Part of a small language model's weights.
Size: width 576, 7 heads of 64, MLP 1536 GeGLU, vocabulary 8192, 85.2M parameters.
Architecture: tied embeddings, shifted keys, hashed n-gram embeddings, an embedding shortcut, learned residual scales, weighted sums over earlier layers, capped logits.
Each number is 128 + 32 x the weight over the matrix's rms, rounded and kept within 0 to 255. Layers, rows and columns count from 0. Numbers have three digits each.

# layer 5 attention key, 448x576, rms 0.0464, rows 275-319, columns 144-215
160206097092173174141135113169120144140162148127217123138126193152077118092167146199119117048090129136117163073122102085121121170097097197170098046089146135192247146183078070104134107216107000124083255116189196150124
130109096146155135136114188100063151136117126159124127076124159138133224153147070083092146152148119124071054145140102120143084143157159135114123161141146178128076099157193145082061186067114184173156119145161142094204
129129177076085132214155089119149138123126199218159114129188068139080146150181111206073096082141110097135137097146168092097104121131135066113224161156137182187143174167110167169126146128128194144124102081091126188072
151173133102123141139152158113168135162129145155092162111132081100144184105113127124173151106184108094096108115084171136074102122140153130145107168138114140140138104114120121140083152154107086138168126144115100139141
111098195133092141111191084129165091176065114166135140098160133179153124166093202110174114157141156130079092205084116180145095090200165103132190163153113178152034159122197201160204093152187255101149083154117114163152
136137148118121187148096095187140188124077125110108118160126166145092164066142069130161134085111059105228144194086068150082236117140084179132137184128159115138112187064069091173077168106122080163174150128138056108154
181157097086145092176104133119130130126181159117078181135113093083111145106170121076079122161160143082123159123177151171053177139106141100113094145127160116159135094153076153139117156194098143132152060128095159135072
063094096174169162114155160094074171122097167134124167101103073193146051175137173126112124135118167165142103121115137128193128195114153145114117127093086102137103047141156115115089094166169214111087109101137154151049
106169084150136111080155099211158079106113096117148094108109127078103134088101122130147143103136184116133131110191072116101112182078106218129138092113088127151124155115104098131156122178100181167103081057067182142121
165173131097078152149136126142167106196101118130134081161165159131150117044126088129126173130107168113120070179219176129158109154109106152106162169176107096152100167139099121140151158062129163135163082168083116121191
167144181168098149133160095120085163143196102157078119128179122132093140138105184132094122181157131176194100108190149111176111151150145204139140077181178139098131079141175130096176017129185124179144154127131139122123
100127086100089166092198150102183115176135139103110153097159118084098140167180117089205132113132139197109129129096080126149122095097168064168150074177092124156049094156255133107155197137125143143159115199127084106087
102082155151120092106148126135109104178079135111135123178111206151139123181155187155135142129097148167159035140192090175167228128156129147111137086137109186106125110086138133134149134149198095148138204143174130158133
012134167104148098149087137154133189116068133176176117103212072143127025139135102111162152098129187098164121134160150106137101153139104115153160194150093125087128134143118109137138136048136177088082094118151104155234
140134116115168142080099036175125077105151104129202189107150102165160103213208042113118085149170157089157104177079125119094201160111151053120152170152149142121089143160198094141126117112139120074159122132135147157085
252143073196155099125082076196085134100075149072173107138078177145135067101145144071089109167071126098164108116095122112102182138124101194140173084090157127139124129074096132131131064101124071160141174191135162151136
099139135155077115185081173107119188081172169175092130126097063089166127159148062088094173104078088100189105109134135100093106144131110124188132128120172077105084141145203148110071155128160106190152100088145119089149
152139191112122119165232083111144117154124084125125132189119097188088083157126147160086147142197106193166077145186117108192163128171178060154154068149125143126048187133189157133144098109169189097126158121099140145098
170106190170101097158096178131138175119100106130154062128175117129151148141181116096174133142122128126147109180129104187130112192159139121120131171089184169152165098147144126125062084117142223135109123169192142125146
137131152122180179164061162052073219100070124172112158148149057160149108035103087185071059107115104140196142069104187130152098149128103095168107137090118094130161125148148138119059134082116105154164143143141103129147
064103158109135151137082149142151128143129162128143100165170143095073100139032185106203068129085168139168103120160115112203061174093115189153136118084120117102117167106110186147150152192155137101134124082169083127073
177110132101138136089189159131164042119148189116148104128076118154184093115156105091141147135158158166101094109147131091122095136126055115152103094118068139094074113102142124102137101134071123125073145105075181150053
137096123072138106152165146122100108145160149116136100140091204127161127155104186113170099185079197177102152130187071133196138127141112093074123121173063096131143132108130125134119131197161111129180111087130066121158
108102148074148144080139124088111073130132110070106118167160091106163167212097164106150185081095092124045123132157122155129172070104164104162088095137183135121145150162070136049076012162114165144102138126167133107135
082136140159094092141141144151134149091131113091154144148099151179217068076095109150142089168091127134153129108149112140150057125142083119145099201042057136151155203125051129143123089133112143127105136126145167102080
188117106215082102126144148167090151111151061119101066106091122073174106114150121120068115132148082123120107218129090187076106126182102176087131128149159151063115108140179112104133097125153092174122091134086123095125
131152111096179147203109115088138106151069168094132142179089090161164180188120173073198109135036149148113132084135053155133179062106114125139166099083183119076101142042062115157166133174167171182115125152179103138063
196145200182117159122150088075135142148143113165219075118136150082113108170134085165079132162073150160091104190108086114108096135110172128111091204171104214137100153144111126137149120094154183099141128140117151170191
072122119105179188083099121093155175098129092114118123095170100106152111104097101136115177125084123099109154108071168069112084154135050127167110185085145138144141148170113087141116187048077130170089133149131125144099
106081140141150096108142114131103099165123106072135122163137117112130099159089143116156112127077229190152130142163136149152111135125161086101073121150038113101159182122118112139145157108154137117124174106128111147195
079135162193104161148087157107179105110143139110090181150068143106156127072150096090148178154155062095083157114061104101129185120139096214172112157131181118122073095140175106168169137129050158160127141084147138091159
135117172172059103185151152102070172123090165109131163088118166163099066053111150216100153105141098132161120111115146148110156114097101114133087213168086138160169080160126088085080119152097084126151123162097126128140
112144083177196145107146075137076132140123133099150090078095148128125143110119111177181112147098152123114169108132067074138171079130086142069122131138119098159100176080133110169168102125112124136136136132121155131162
144165152114071120151071185144111127136162161234104156104098142153185192070126066129116184146146088103125193072154185141102122098144138142187082081132132200136143120176085127142100156130131148160164096056087158105124
153135122097123208088168058116136121127085117118125116039125081133159105095166160108184114142037133104163195179108090159161163073051176105163152171111146125111115167126141101156175110146169179093115058164128115162136
179134183116054158214135129093087121165156163122155108182132158147108142137140069117078153100134108126063159129187148067168099099110146133139164055165157091162098110157125168147110109115150096126138103131190093088091
119125169099114129130125158084101144143112126206130132100188117166178140106151120145109107101160102105146161169185116148118092142173107093129138152164075158155094080098112144134073234113105104143165072078106076066098
107180153099122227110101130096095135085173130139178163132117113123164156102155091088133144111119133128192085127133177154145185128136093087115114141105110122098168078135110088143163117113142098156082126115099152109162
183143124160072130115074189068163064142113149146187107136157148140108173094136133142108167097221134147108086139117197157154115140115147071111160099191058174145144157149107172163130126125142075185166175125136123129083
143130111158169132082150072117156109095177073131142119157125058105104192167085121128080054110167067165113119055116190084101099098157104110112104092133150105129145128138165134133187105148094105111125195072095210110088
112070170179177135145097081056105135117048089127183187143166187144153132164097073120064170138092124133113095108141153163158077118147120156135107137159116153128105152176103092162142140153160104094153063125141123161093
087045148102131131136117198108105122148114123112125107094151146163082098092082193129099076129154168129168068190160140176179078161128136180090127141142156152166105134108164134097169121123156128036125191133109068113118
177129135119116096125191203123177103086205182121104129124124091114125110047139136124148124086100081146112197116100166114134133119124133119135064100098110098175169066126004127119080141150082156175108165103106115097203
125135197156169132144101085210104168101128128148124117101144111126163081176138150158141119206099138124201141141137160094091200108113172176075156194132142115125096113117160133154193096069160138151168058137158132140143
073057131139174078128128068123102177085134116168207129096149145096154110143157131133094073115101146095106163162167083080134145143130116023128146139141129151141100099166160114125104210206161166120114069116146134149102
# layer 5 attention query, 448x576, rms 0.046, rows 276-319, columns 144-215
084158115154214062173145170136095179125199144131101119131155085104109085153104101128124077132097112132081118120172152148190140192115111116085127132116074091140181119151144155139083127087193139138093157116120116190122
057133077165078131100186128111096187129095097107098097027124104156192107125158077149126191081140151113130080125089099136073139058197173102033144158169169109166122138177152124148171075136155161107092030098169098076069
093224174186143077118131171172076149104119133082181122132110177121061116142165107166107092140165170093172095151136175142087052086102148100114145140124140153161185064110096100137105104150091037124095160101144123131114
103111060065095158127145157085128137112165124152100199067137067189164131083108128093141130090134114141049154110127142149111110182151127164073155127178143115179087156148090171077151136178141172083153117131124152206143
142129125192109126106186093104130131019026127120146169116100103065214082110190095147108156121125124182203090126127101135091151129208128134092139100130105129134162073126112141100143101058103112086164109190116143095112
089127112153148098144149159077109161144139137125117110130131173108051131095178109116111063147136164104193119158070143120137149095102161131169154151120143157128086061129114093184166133141100104118080142142178173100103
141111148135088141089083196098199177116157098170073099120135113120074136085111121182158096141079132126134171110109123127040152187108096147125106140119155119168110120095137160135140166116193187153153190107091188131179
082072079172131146119152169113118162176144132067089141149154083187138112114120131140126105151134091158095109139115206036143088187111132136106132101127156067143107186120156096212207183094107175168186080118115149164130
092181127104203152089087106145184056136137133124104117137160161169100146113124004076103105106158168182180153144134147168094157150094106081103176114091143083095166105150071093065101127071057142140143142081130180083127
117123070066170086100117133183109067107175153098175116100121100128079182112127168089099129135156146083118136100141128082074089163158156154015142132105174103198154161059141199149100102136140105144125123106081105200105
101095151182191134174120133133114129148136100092147150117135102215121157168165179116108156103157140118171131127201140170148037104142179158141092100163088126174063053125142092133090125173130116086105116170109059191097
136086105085103126171073135172161146120113148200125122103120114174095132115255060160144129122153088155087173122210168087188080183103161114130174101089139119171102176132163160112124185172135169130156086124118155154071
166089079127151149206122134112156028103089096175125201126142098138128138122168098087126111082165120129150128163217167151144229189086159163165077056156087098084202168126088066114103086070124132106219138042182146101171
139059174152088126116162100049113143086107105208115156174103151133104152137190102114170098166107158093186124087129153094190049128119175144120167085125201148173151148110156098116100124178149113084145123119134109143110
148102165074139113143167162171136122121159179179111118131197134091104140130168098117170165128105165151114112061103110101067115147118156120089192127120054174147101141105123205120111150168088171157087099172102147141129
154121124192157130123122093088140128147118102113124071157159083179138103114136183130150151087105157153147102113174105125082108124194213120145107120135124143092178096099160135086027084120221109147157142104112128158100
100146110103107145202109133131143051091149198133153195116063170126122137109125153129117106166177118131140127148187143122110122158165137129124114167201158094183043177157144117072087122153124137170178106104181138147146
119129167156084098181213213077120114068130093163131128090151101098095164141128104172202165075156139134137182085196176164141099161132099150097074111120117140127154111100149156132098136184194148108156112129085176122120
148116110160135138044063093126174052122163151149155073165097107100145138095117159149100148110087144123136139165154073202051213108144077124100132204105084106140157101078119131183113090131126133166143175122123162187129
075138082105091131093129154074169118216142142163118114118041129200181089070132178085136143137139113144105189093086135087136168103136128104076074108157154118061110207086149089075178073202122155155159185076132221124151
107145086124152161038150155182135097144096082123137145163080093212074122146111058112130101055069143145088069161135124115082069085061127142183140139072082136051138200100151125149132184139186094154090146120106143108139
132196129141130129215111190182203132057163061113137058121127118166131085099099211160130155148151089169081197159142068110147150187185119114090128122153117069205143142123152064177142108144180139085096130071111133141056
116079191066077185146167088126171163207096127162186155151052090086162192173126134133128107174142087058108115147137135059067136096132068139135101144168120095170066167049110103173093106157108050185148178117128085143144
074139117093114190206140147094184161152137170171124124135103114155160102051075162152157164111115118096040182150182141065102148139137067120154096208155156135097155186128106112124169117135125123091100164092096125045154
151167117105142104125128127117091144117100172098057142150151124185091147113144111158103134133149094156108170186104165137140098151112171120062128117119127101144124071070169165044141156104087123151177061140126161135131
147127142087064152124135153085201098145059058137195107092133144135154080088115164101157073084202118194131136089150111119193117154178086158097078130237168111142024125147129171115109079086147177099104160077150141089106
152079091111093132149118159108077129081095116122095169077152151137083071140118097147124078142116130110121156184122117077157131148111151167112186124162118132126172207124116116076154146080105088070131108159110125099176
174049074118093144135127077161098144166123130141172136181090117161157173171129125167052183091155094171138124168082158048089153085097095132151112124112194134108098165065095130134101123080163077192143154127120043091092
132114150089081176162181103132134117211106144154105200081108126133140085158137169146205103148115153073092144145185128174122216104125089104127068151117143073151112155150100084165175152211184161095122130144134137144135
164123169179189120080089117052097113132109091086196139140108154032144123126143038137119079096064123084157102100099145024131068108108159211196186119090139195133165143151131178141157119109093103208139152187105121170112
167138158115189143196029167130047142133132228138139170129128091116173118099113125147052165137140130098144113122135088143119188102094136138182174099100073149151183108144088159163129143061124095176150098144120101156134
126097142078052187111125136089116164118093058137103158111131105133134127092098143119160164159106105185074119180094128140188129135137122181124191131089127146123120144148132109112198149142159167108133101155139112169168
132130070204110099168159124154106170134111161060166109138111166164128130115104150093086124125090109129161069135155152114134115062140118156173172117169125106172181142138072117161129151110140115171110150145122109143113
111115116120095159150186092132169129111120113186121101132120135159115120133135092168112150096159093167161154152137161088113162137180113117129124155156190117162151126151131086105145126107143130086121150163136104111115
146118106182143169146102089084091120172139119100162085130124097070137104123107138051102129180155070160104122134146050086124128144186189170131140107106079097110116102122118102126114035084099090156109139128159130113151
169172079134082102121137132111137187092058053112145111112123076166170103096175121148123167151116107159163095180138096225066161125173077115125155144142094129146143080124119141119105136098142137126096139115095141104130
189080151194169123092074108150116123142180160170128124139133119118125182184176157132165103155114086106120178125151186096146096136140071105116216186185101138142099094120204150139092154136104106074123123153118135149091
136152150147144097112101133195110126100114130161098138088120109136173102208147101093049134133106161138148117099135093170115117048092152091137188076073033152162133123142129077188101133101103105141123113131121152142127
065099129106154083115099133142080165092152141143079122134141127085071145101070131166152147135104149091055135147108130131143040095125122125121102174108063126072137109108192105136116148207100166134146125112124143098179
073130135110096163188139141084141191149134129166095069112137109160117165119146093121122124145107055123160106087085098117143139135115121176098195053153169161125123196143183113149106145139111139140145172112165179116145
121159087129150073121092133152135108088139076151062141125135097141089144102181097138106100096087150107075121122104136187091122156112086128115134143054116106150125158080110141100173164169153144152155104173147117191139
135161173117130119152158147155151144149164101093125134158211098138163125192068103152153092124141107134033171159124158134219129116104159105169120127132046166086118115187124163174140087036106087176106177157113070067161
115157136115134143172108075113134067125151106137148188108115157156065117078161120126177132126178126192098119111121132078131060166142176195081157121114069158194188181134114154176136116140150065082129099079179120112122
158070181173059135177144167047137213056114143164147079103125116126085058064099118106116047169127076188144136138125098090205167197153111200097080079181171096133119153147127171160152135171179086062165130141164118102140
# layer 5 attention value, 448x576, rms 0.0482, rows 256-307, columns 144-215
167075114113119091154207125127142094141127141134115104142181071115152160139169169107126144106048120150120144107041191091148137104091058100126159112125151158072136153055123083076120214147094100124102102156128009125145
119135117120170147130088108153116135072078049116060127165118141131085118152145184160182122108097178133111020195160103166113117123161111084113191167052106080150108175061095136073086150069157136175087147108080086184102
183124141084158165162092109070103120158152105108117195173195116126108097147115164152079111203190091116185172182050104157115103127107138068094092105106205069120101075086122170146052105108170123097184157143085048128058
136188168196126127111078167143157142118097122133117140123115116149104078091160110124136046136126134105091135112157156136121186100093163091065114116117174130119126133176093122145151136106104130092186119146106182151154
126130150118107151141073116144160097141143146069161156143084147185140098140085123174134129095151111115199119125086167049186097122108154109108115082128138102148129158095113109150099144113151096188109093165080160091138
081121112119056180073165137147194168221112104112150072121116150056142128091123068153124086148106136128154119126044136159140099120178147112117105156113132141149152120097163093124132170072204125120139139129056156093164
106187132041103165157163054129131182183200221140157093129137147140105193157128089194147190076241184106154101086167154093110146139091042112125143122117108113168169146145103111057148171144155135102133175133126197157081
145149172105196122165109110145124109108227135204096112146083112153095115103127113124088173165186117163116062090130132064096168095130168099121137114161172121111148135141133133102162056220207145131214177122154170067117
181156118065117163099114153082140109145072093073157178119143180059166110099120168157108077110181177147128102108158112155036132169173089187091126165106059151178090161102087085106116169102147107138121112026114119144183
148107137113061085150126104038110175073145118127142169130129173087141177094154161130126100052121243132113064067127160145169111123089007150108111133088060168120156114178097139110111142104149086140035100185171101157102
152091172167135073182116145135057099105131124122127058114066111123098089143147102140151114205121115171123088139150167068133107110157124111144147087155157130083130143129123132107181161131122153092153107103152131136131
114139103162169103142094058127129133123141156115147153104071161107120147101093147140114162133122111138171133107162133121175127173099161146099112161175078096100167124100146086121054126171169121162100133158106143146111
100097080147106101115087152166189123145104179069106153097144069062117126130179129143112142140132169100086173098187124113164106129092189146164110055191097190143101147186141139107147162154123109053078123072091162146083
125129104083169139148090096122080120100109112158132139083144115098168214133132136194157157073131189200138114173159085088078115148139165149119131186106036056142113115093162072043084180165112151133163140137153159119134
205110176188091113128120106140100133120121074108126072096175180108124097111125128144104073151161119114143134088078123140104079121115135139204093103092171124056161106132118116172146077092123128169121172074151132161190
207092118105153171123100077128125170152121121117141188128163120142122176093135106142123069106102139098141189096108160092145143134096172092166086155104129151167103118130152105197187102139141098184149106116084108118126
101077118144106135084194026123133127196077154170085127143153097171153138140048183116153113111119121184123097124118115136108096109183173149134131173125143150112147141103139088114129133135154132127141105142132139124156
135136161150151098124072198088206097120109081092170145157078104121096122149118075061160144073095141133119074132127140089177123160076114147073133118062144152111124172134140126128087076075134134070141123139147133106163
151126125141193189135121148134135115123069148162099169178123148132083134142125147104163131099114142161081142091127083076193124099046065140180148154158109210085127088097120101100125166098098133050105139113169083166075
175172132090165165092140170110158119164113113184130100136120090114103098094112124161067216115153154155171111112075178141135127110096105136124132123083160179146145098085107121099087169088091143156148140075108089133104
174113118093138161156132131062142110084133189103107138110185147139160181175104122173139090134072179131147127169146148035148140192106139141079108082120101056240165147115127078109079094098066154130150119164130097114147
120115119128252171126092142147083114130109085089098107139109176187084131130091107080089140106085190121165115106150169155114165134173140059142136192103082066131119183075174088176114190106129112096187129147127094130138
158102107130140170088155112061158101126147098099083133118060103078154111139088140067118093122111119180086142150140167064201168085141145187075107118124105111111170175122131130108129131142125086108126135161148093131134
141146109086143137100174147091098083140168144114167130143099153103156114097178135083091076137139160064169137120140141110050121172136177132154072145143154139151156138101106133118153125159128124139187118141074190148136
116097178159164089159125102170112088120106079135125130160184092081116150139114079125126134087124083160101179171098167100209110105134189117152135149089151128146112106090123088161161145144141094096163126103129188116090
164130086116153113114126126153214178143178133174123107079128126154120169155136116129136077142104087122117193075171146129169130151112164132064109176153157160174179118134202155149133049118210132108152151144051123160181
137134149119173090104084173170117161171070177144112145114087133126119142160114162173130113141117129146136170090153151139136113183117145087108166108094073107161059156185073170114097136170125171118164111133123124139154
131173155112074113128144089125113193179197109117088143145133123161160141071130173115098128124080142130131126114171088171121157043136149106039101156125129110171111146148097064086125082203168160112144119095119223103060
134162111134113126143141142153167166158139124185129108119107128122078135178070156122137066166189095130153138147169224173137088170100096145042080128098179125095142061157140171068097111113230139173202135146081061133108
127097138101112145137153089110170150103180136098111142131135123130138132095183235146072166097099081135189124155126098111061104150138133164142179152199147120148112145190115118137110073127085167118087135145078080140155
129136140137077062111189089176094168150132084101161129131182148089088150075141164129095095176071103104174139172152055170077176107161142160105159096142170091149155085151120137123104073161180156089054159126131098143115
083179148069115184150183103130161137179177098179143095130123089111141087122128086112101163090109060073138134135093122166204126145159068147162119126103236165145128106119168115252179126074177102156086106098100134055131
131167124104125099112132154151152089084099111132084128144117107079154110128128155147156059148138019129079076115153133179105136140164088090119153173163140087116126127127131153158123215107132111140130128084136124146096
108124139144099112140145114110143103173201081119109090101075082103159137113106134098113150224100084128031172135142117175097118075107184117147118135139188131094134087106117096188234127154122088130158181151107163108111
166124178137096061115139150195129151175155186160129171100121146146101161143149142107114064073122186087136166130144120069131150186120140122102153106104127145133148093130097131153109093170084124126177105105157145107109
177107114129090147100122101067095113164121124116079154169156172104112126119196150176065127161151165142126168198137132192092131147125138157097141125138114175234120104186110141186138154151124096127107122103178122173122
183179180172103127070180208102151120065089133176124074134180147165109083095128114090142164117115082128112110133135158127160114114122085091105131119101153141068090128165109142137201137137055122162106088130112138213052
129186170108212182077087162141104138128120160114109170189096075226108090110082190120143121180120128162097137101073143138129132140127115095069114144129102069140145145167151054146183131104087141161141116076113152155088
146078184138085170092136121081163172145192123209136057112175123061159130135158125137099083117153094136128183180146147107151102152131087160102104109151143093101134158175116167098135122074157094139108138149103076173189
185102111185131145114089145088157089172117201116152134108176154161152170123210086166109077150124133229123142150147125127118121145115156095082130150132177047192130090105137120159125184054092112089132147134054103088139
123144115123121134044103128135128110125136177117111124126124150126121123150133136105116153191131189169068111102095181182165105146159206131102108068110081166087098110139134082112124121127112173182183135130103141173124
119110114141140127158075131194060098110106060190061156149147081157151157121106086134102096130104058118083162122173147155133133071150110160131181135128170111063175167120128142203165051082196120100144175096128141057113
114115132128081131153122131103138117114143188108116123126133153166120173114091070168120081113179171096111197128156139098115095164117132141087130074085134107170139120157096161156135134152071141212145095114134108106168
133145087132116138082129127087128126136180122167111149154087103132161146091126135150117150163145105158151183141159083097166158104143079114131144118166149102106120124096120119122144098116112152162158135173148121050131
076146102089128147109171207071143128120136201145123147149095089140129162116107136111149178113187146147142096065150195125164116134109136127141127131106134165218132157192148055104193089158082143119131148158139120155097
136088176142128098182134155089096177128130098095092107154099112121139091195137092083113135126042147071182046103149135115146102055127057053133110093145123092099148247125149142239207166157148151069127150132131101124108
169164155069149147088153092130130196093135193190086114141140122172146179131190085194177137139145094165061177140210120088158099175110195100088113093161096134118085065165163128116102124189102145177079048102186063163106
159105143136105119143156105120146166158095144083097199119194170059113157131091136056093138077082128149143142078106128138156161089122098154187119093067137140139104130131103089168191170143077106074141121170129147128122
132102101051067078116153076160100150181074094067131108120152155088117179137140198100123178153165084115163128181071183118094122174128124178173112101149148082147139149149135141096107076119117139062187155135154166092207
125111071185143165128067074107145091121117040076121142141097148149144122107141138232111139110181162126175129151092154147146126193132177166150140149104069127175173100132138111133084209145123129096073096097102114154137
087120036150070087130131107067082148182201117100179087134123138190158172033106111064143075118130095068083185185068102127099098171114112005117111150213084124101103123115135175121106241148115130170062087125131094178099
084152123111194108131134100139114093103184076163179107166061111100140126117101174168108178108113137145137145196081123169158173125188174200073159177063142156192111102139169178102163143168150151110118167100102157149105
# layer 5 attention output (transposed), 448x576, rms 0.0435, rows 256-306, columns 144-215
185131144174076098057130129210207158091178184088136126152102104105156194117099123082089164100134086121119117094104142159121132222147167098100113135151130113126150132086149091144136095135112088147079049162143103075156
091200240113171130196194104143132095101117147075068159155180162091086145143074178084170149158167160068078122158067075181095068032116112098103146096140030139170132138117174085182115162132083148132119145119031100074063
173102144139142150116127115133184176194153107112161131156103135093131124139095183131085112150083126135182117071071146206119209096193235138066119107178126111115063081212082161109109116092173181131121131102021130117069
110156176088119100141117112193089139074116131151079133159109164148144035074087095065150153076125162129086060154192088134131182111129108103122160121186102157107123149113090098142109123126162198122125126184117121118122
075120161080131132154180135129162121140155103145122192118111222148157144118096117091142080092212127123151116083088119148149167131123117099104116145108182068124059175098078082167185099148110144177121136130125115112122
103138148148141127112150176096143164188127136157143122091166116149105120077108065115149156070087119116114176143119088145115131146169119115078060145156153211118141125185098151128152141069099103170122129105073175104097
160159102114120179097174179083122080111149162116161113127139119078083131113145135173160094081123098088126114089161167094144154119117054072121139101141210183138105117146158149136192153103152096172113149090124071136097
107072126107177094112135103134153170124190120158113094110110139162144152152194197122147109126182166107126123063089096171120092136140129081179180131063171062111125125065159135143175106141137152161182196117162147136182
170172102079063131135183146122128089104082122187172126078100122075150092088119059157134118122130159131127148093124169112171138082141119118045139195113149161168123159104141097139141137115136123122168144120129108133126
079165081155085109165107113190131111136046115129148149127202222089132117103110097158086135096155125076214160141081118149162144110147045087096099156121092171082125087116197073094136089117090144110114137158081147123154
122134119112134107147200131168070070132159168126057085150145131141086099132114128152093163179171142150078127189217117123149078107126139161116135132093088083090178126126119127151153166121088156147143165098177116187104
082092171159137070133166165105138170139179121169103109154167201081117184148130139176148150152147142169138210099063115151099158152121088052115147122122158115120093119083139125117105123173151128185161089115164079123138
117087137122146076138116099141158112082137162109099153074123141123123118191184130174156103161115113168097120134208155058162104199097127142153146081152109118115093148065138109151107084116152117149148130153113177223134
141155141159108113076108114156059143145110092173166076103092131089156162124145100116135139102166146128136187136130139127128100164134146077171101127159121091109163055114173056077115129162047159151206120083093122076153
123119126090126130154182045168117083181136123156052084101172129129088108133124079159114157114129156167175108130143128144173113053126143147130120131089092103171135161138109148101142133150057118138092155118142156170143
161063142113161119129170106135129160177155143156153165166114140135171202079130151084228146123115121136148099077137135173163173093143135098113104117139175132134101159198138195177117125134156115134108056165123109128114
179125203091120158107174117115163140101115147181123149147173092159118140094057145130102152103115126111042131108127122127127120147154165158145168130085096181178151136129078103157152190112147081130117102182153118043170
061152060179144132139099143109115133156051098082147171094044150124153185098124092110050068121180098124151133161138092091164091086104123094123138140152147179082167143096215098107107109088111107125128134133125115081151
125146131122111106170171122181134117141109148129096111120153165096111178181171164105101117193122124119099155105149084161126142175165128098142201182114157123128152114096153100154133090037092118158134115170148083150154
190152187142127066103171115130166115069135121156186106094136089070163147156157135113080153108187100111114152086162110213112140154096138062102136098107194188108071126055133186107109083150163102097132114105082098129150
126176153099085138193125121128073139095101161111172157145156152127112134086104104118179185126053068102139108163141145116136141125131138127110083118123208120114095134160081141131111114121099094117102103166060103082088
167118149136133135086149162107056209173130105175109100184141142131194138124109149104134109195192145053116114153111091180039172107161151104105102068138079096161137063163154102082138147144058117109132167096146083101153
143165157117090134186089084138127087143076166090074158111173160135100101062105155115093130116163153122125178184158146103132069142208142133124120203092120156086177196136121120161160138087115109174163178149150106091136
140126086175124207105109071151118118184115112189168142128077190077178094053076054070145157174182132119139107089083162106129185110144172108115076145152129083152084095135076149045141096134114143135136143134117137104109
128084185115170101092122077153027135114137164078121147085119141105120166135200163152121084078151131171151177177156174129148095138122136116139083119071121099091201159099168087117101145135105079151174107143132173154133
148054118111224152118155086132204159167157084181170132059174129127122187160161116124234166122108140184178117119091067195147119128140151132139107165114165119113150145148092158162092103127120158181181082145172182156150
179107101116102158118167158140141117172113061159094137164141122163168158182161150128073083183130109139106134148173118152136085151130111069140144101133140073095141114127080092111131150182135204133110181083117096185154
146173149114129111147191169119087123160116148102101172136166144156114092067125151135090177028121088133096154097164066204079170094159092136162068083142114138084087131164113156139164145083118121192125081140101132098133
114081123157138125133144121173166161161169073136116097080115135144117101134137157123170159109124211167163117082117161148112179158124157134105123131156135156002147121078060131060140076130114218140124152071052145082045
176134175111153161112076134110145115090154088116126160161109107181162075134140084133113174122103124092130095151043090110142138164167120181148179113148152082184049127150125178109135133117164073121087092131129094141133
119144132130134097089145164128141124112093089089144100119169084091084067159176163170125214135075197125176145123101121141177119101127122153205123143122144162124126117087106226152122075110160101150095109146172103179088
077131124120182159119087101088133122111082150096210101076092081162153101124099147104136087062131102077085114118089102100220063134103129164137078081166114201165151139171146182181129142153153081115086114101152151101133
159101097150122172099086152155167154099150099104141103113121121159129090103171139141121143102055134147087141089090100099094112112104087140149161158190078151132127164083106148138124160152155137140132105137174164080135
069109143053075061154085092166076171121158157071162123110126174148115195078091138105173142080148092163126136141136138209118138115107116042180143187151155159055163152152117130093124117117145100108149043195140137049127
164142117168143164085174115165123119163137064168118164149139085093115136137124052113109146094154130120125150166135142076175148120109122105132101168102140097111155104117042141084127168207120164154084133163167120128148
213106131120078114131110117118119132118108140107133166168133141140165127151170134175154178140088125108190111175099119151112150087126085121119159103115131115126103107185111153086086111126205139070152125141111131171123
112155127192179120113165130121136060041117155125135040124119144169162112110159186092150152073162113118109079098124109116139067121135095200138118128177151114125158091090165145147105125125136107077110077124098155139085
184134184100123137124152138148128127148150076056122156162088085132117138094094182098144161134146102135093074113145111136063133146130171124142173118135144125153124143134077129158162146131150136134088106168159103082074
156149100155159176130100146202140109091139129184123146133206199150114181163109118116144121096093099126121132140111101107181114156161097130102147168114132138070164114160156114134095143114102129133142070130078121107088
149079098060083120140178131177145088158147118143119192128159076137142183152167062124139157140103076186118114104163154117146142104138132130119146076092190139142063108135142182138158089139142096157177113190111129124127
154127092064070048093142128137133140124165154151097096155174087144120190147159138164150165108160101136192092143148135203129137172139162117098085109068113134106148128169124112127114180132128225116162128110087109162128
107120120164137121141149156161053128142135169126102130177121207170181080204094159158161159182145113052188132111087081173139158098146122156181105089150124055075101126116140117084112088092139073144124135124140104114085
143140170091117200128122083143104108135139134101143158121105089122093144097108146093176163093074154096105090157127111090165120133168146169147152117159191155152179146166088171181173205200161141109086105190158150083136
169118154153167116084112143121130186094112148120157084189168093132125118130097095118171159087100112136189113101123097167188124141116100117118102132141125163113095097202083163197121148137134144144134099143123118107080
146163106144152126157118164105165109124102079139186123107066166077160071149094136102156075127205090104128080087155146107070097106103094142178116101132147124140061114084128153109096069137121084092139197109134140123139
091061046131190132174103152083131118176103122112150055134155156112145132137130175126089084104178022119106119072174109159190116080090064087136129154172085161111138101090179164167096159149108147136131126099192153155176
170158145135129141069150112149113146069173113116089134146150125109093187197158176184193183125099177112120162149127081111165128154155103170114110087147181140122153104132138178152122159214152165119107039117092127110141
145096076098103153114117142165142106163136189118162155106170136071135156067113121152032102100165070152148152111155146126184105122131142098125091103118075137115125100115127085137128121130067064144083100167195141133141
153175136132047103167110123095175125128143087135093164098156084143143154118157064127080127110122144138123093138124116140157111175128184196079127157174139130158113202174101152125125091084082071083098186116065089107132
141084160119151094153079037129115091139143098166104165119159131158083078162142076137144152170133148142143145198102163085104129167117147091149122099105060123158130175143112121130126139160150125063174150114123113189174
121046081157122121095153166084161158151178183117117152129137162067097156120081104120143099135058127142114144143116176146077113135134099109107100097136103128136137118198091164159151149105151120178159119137096163154104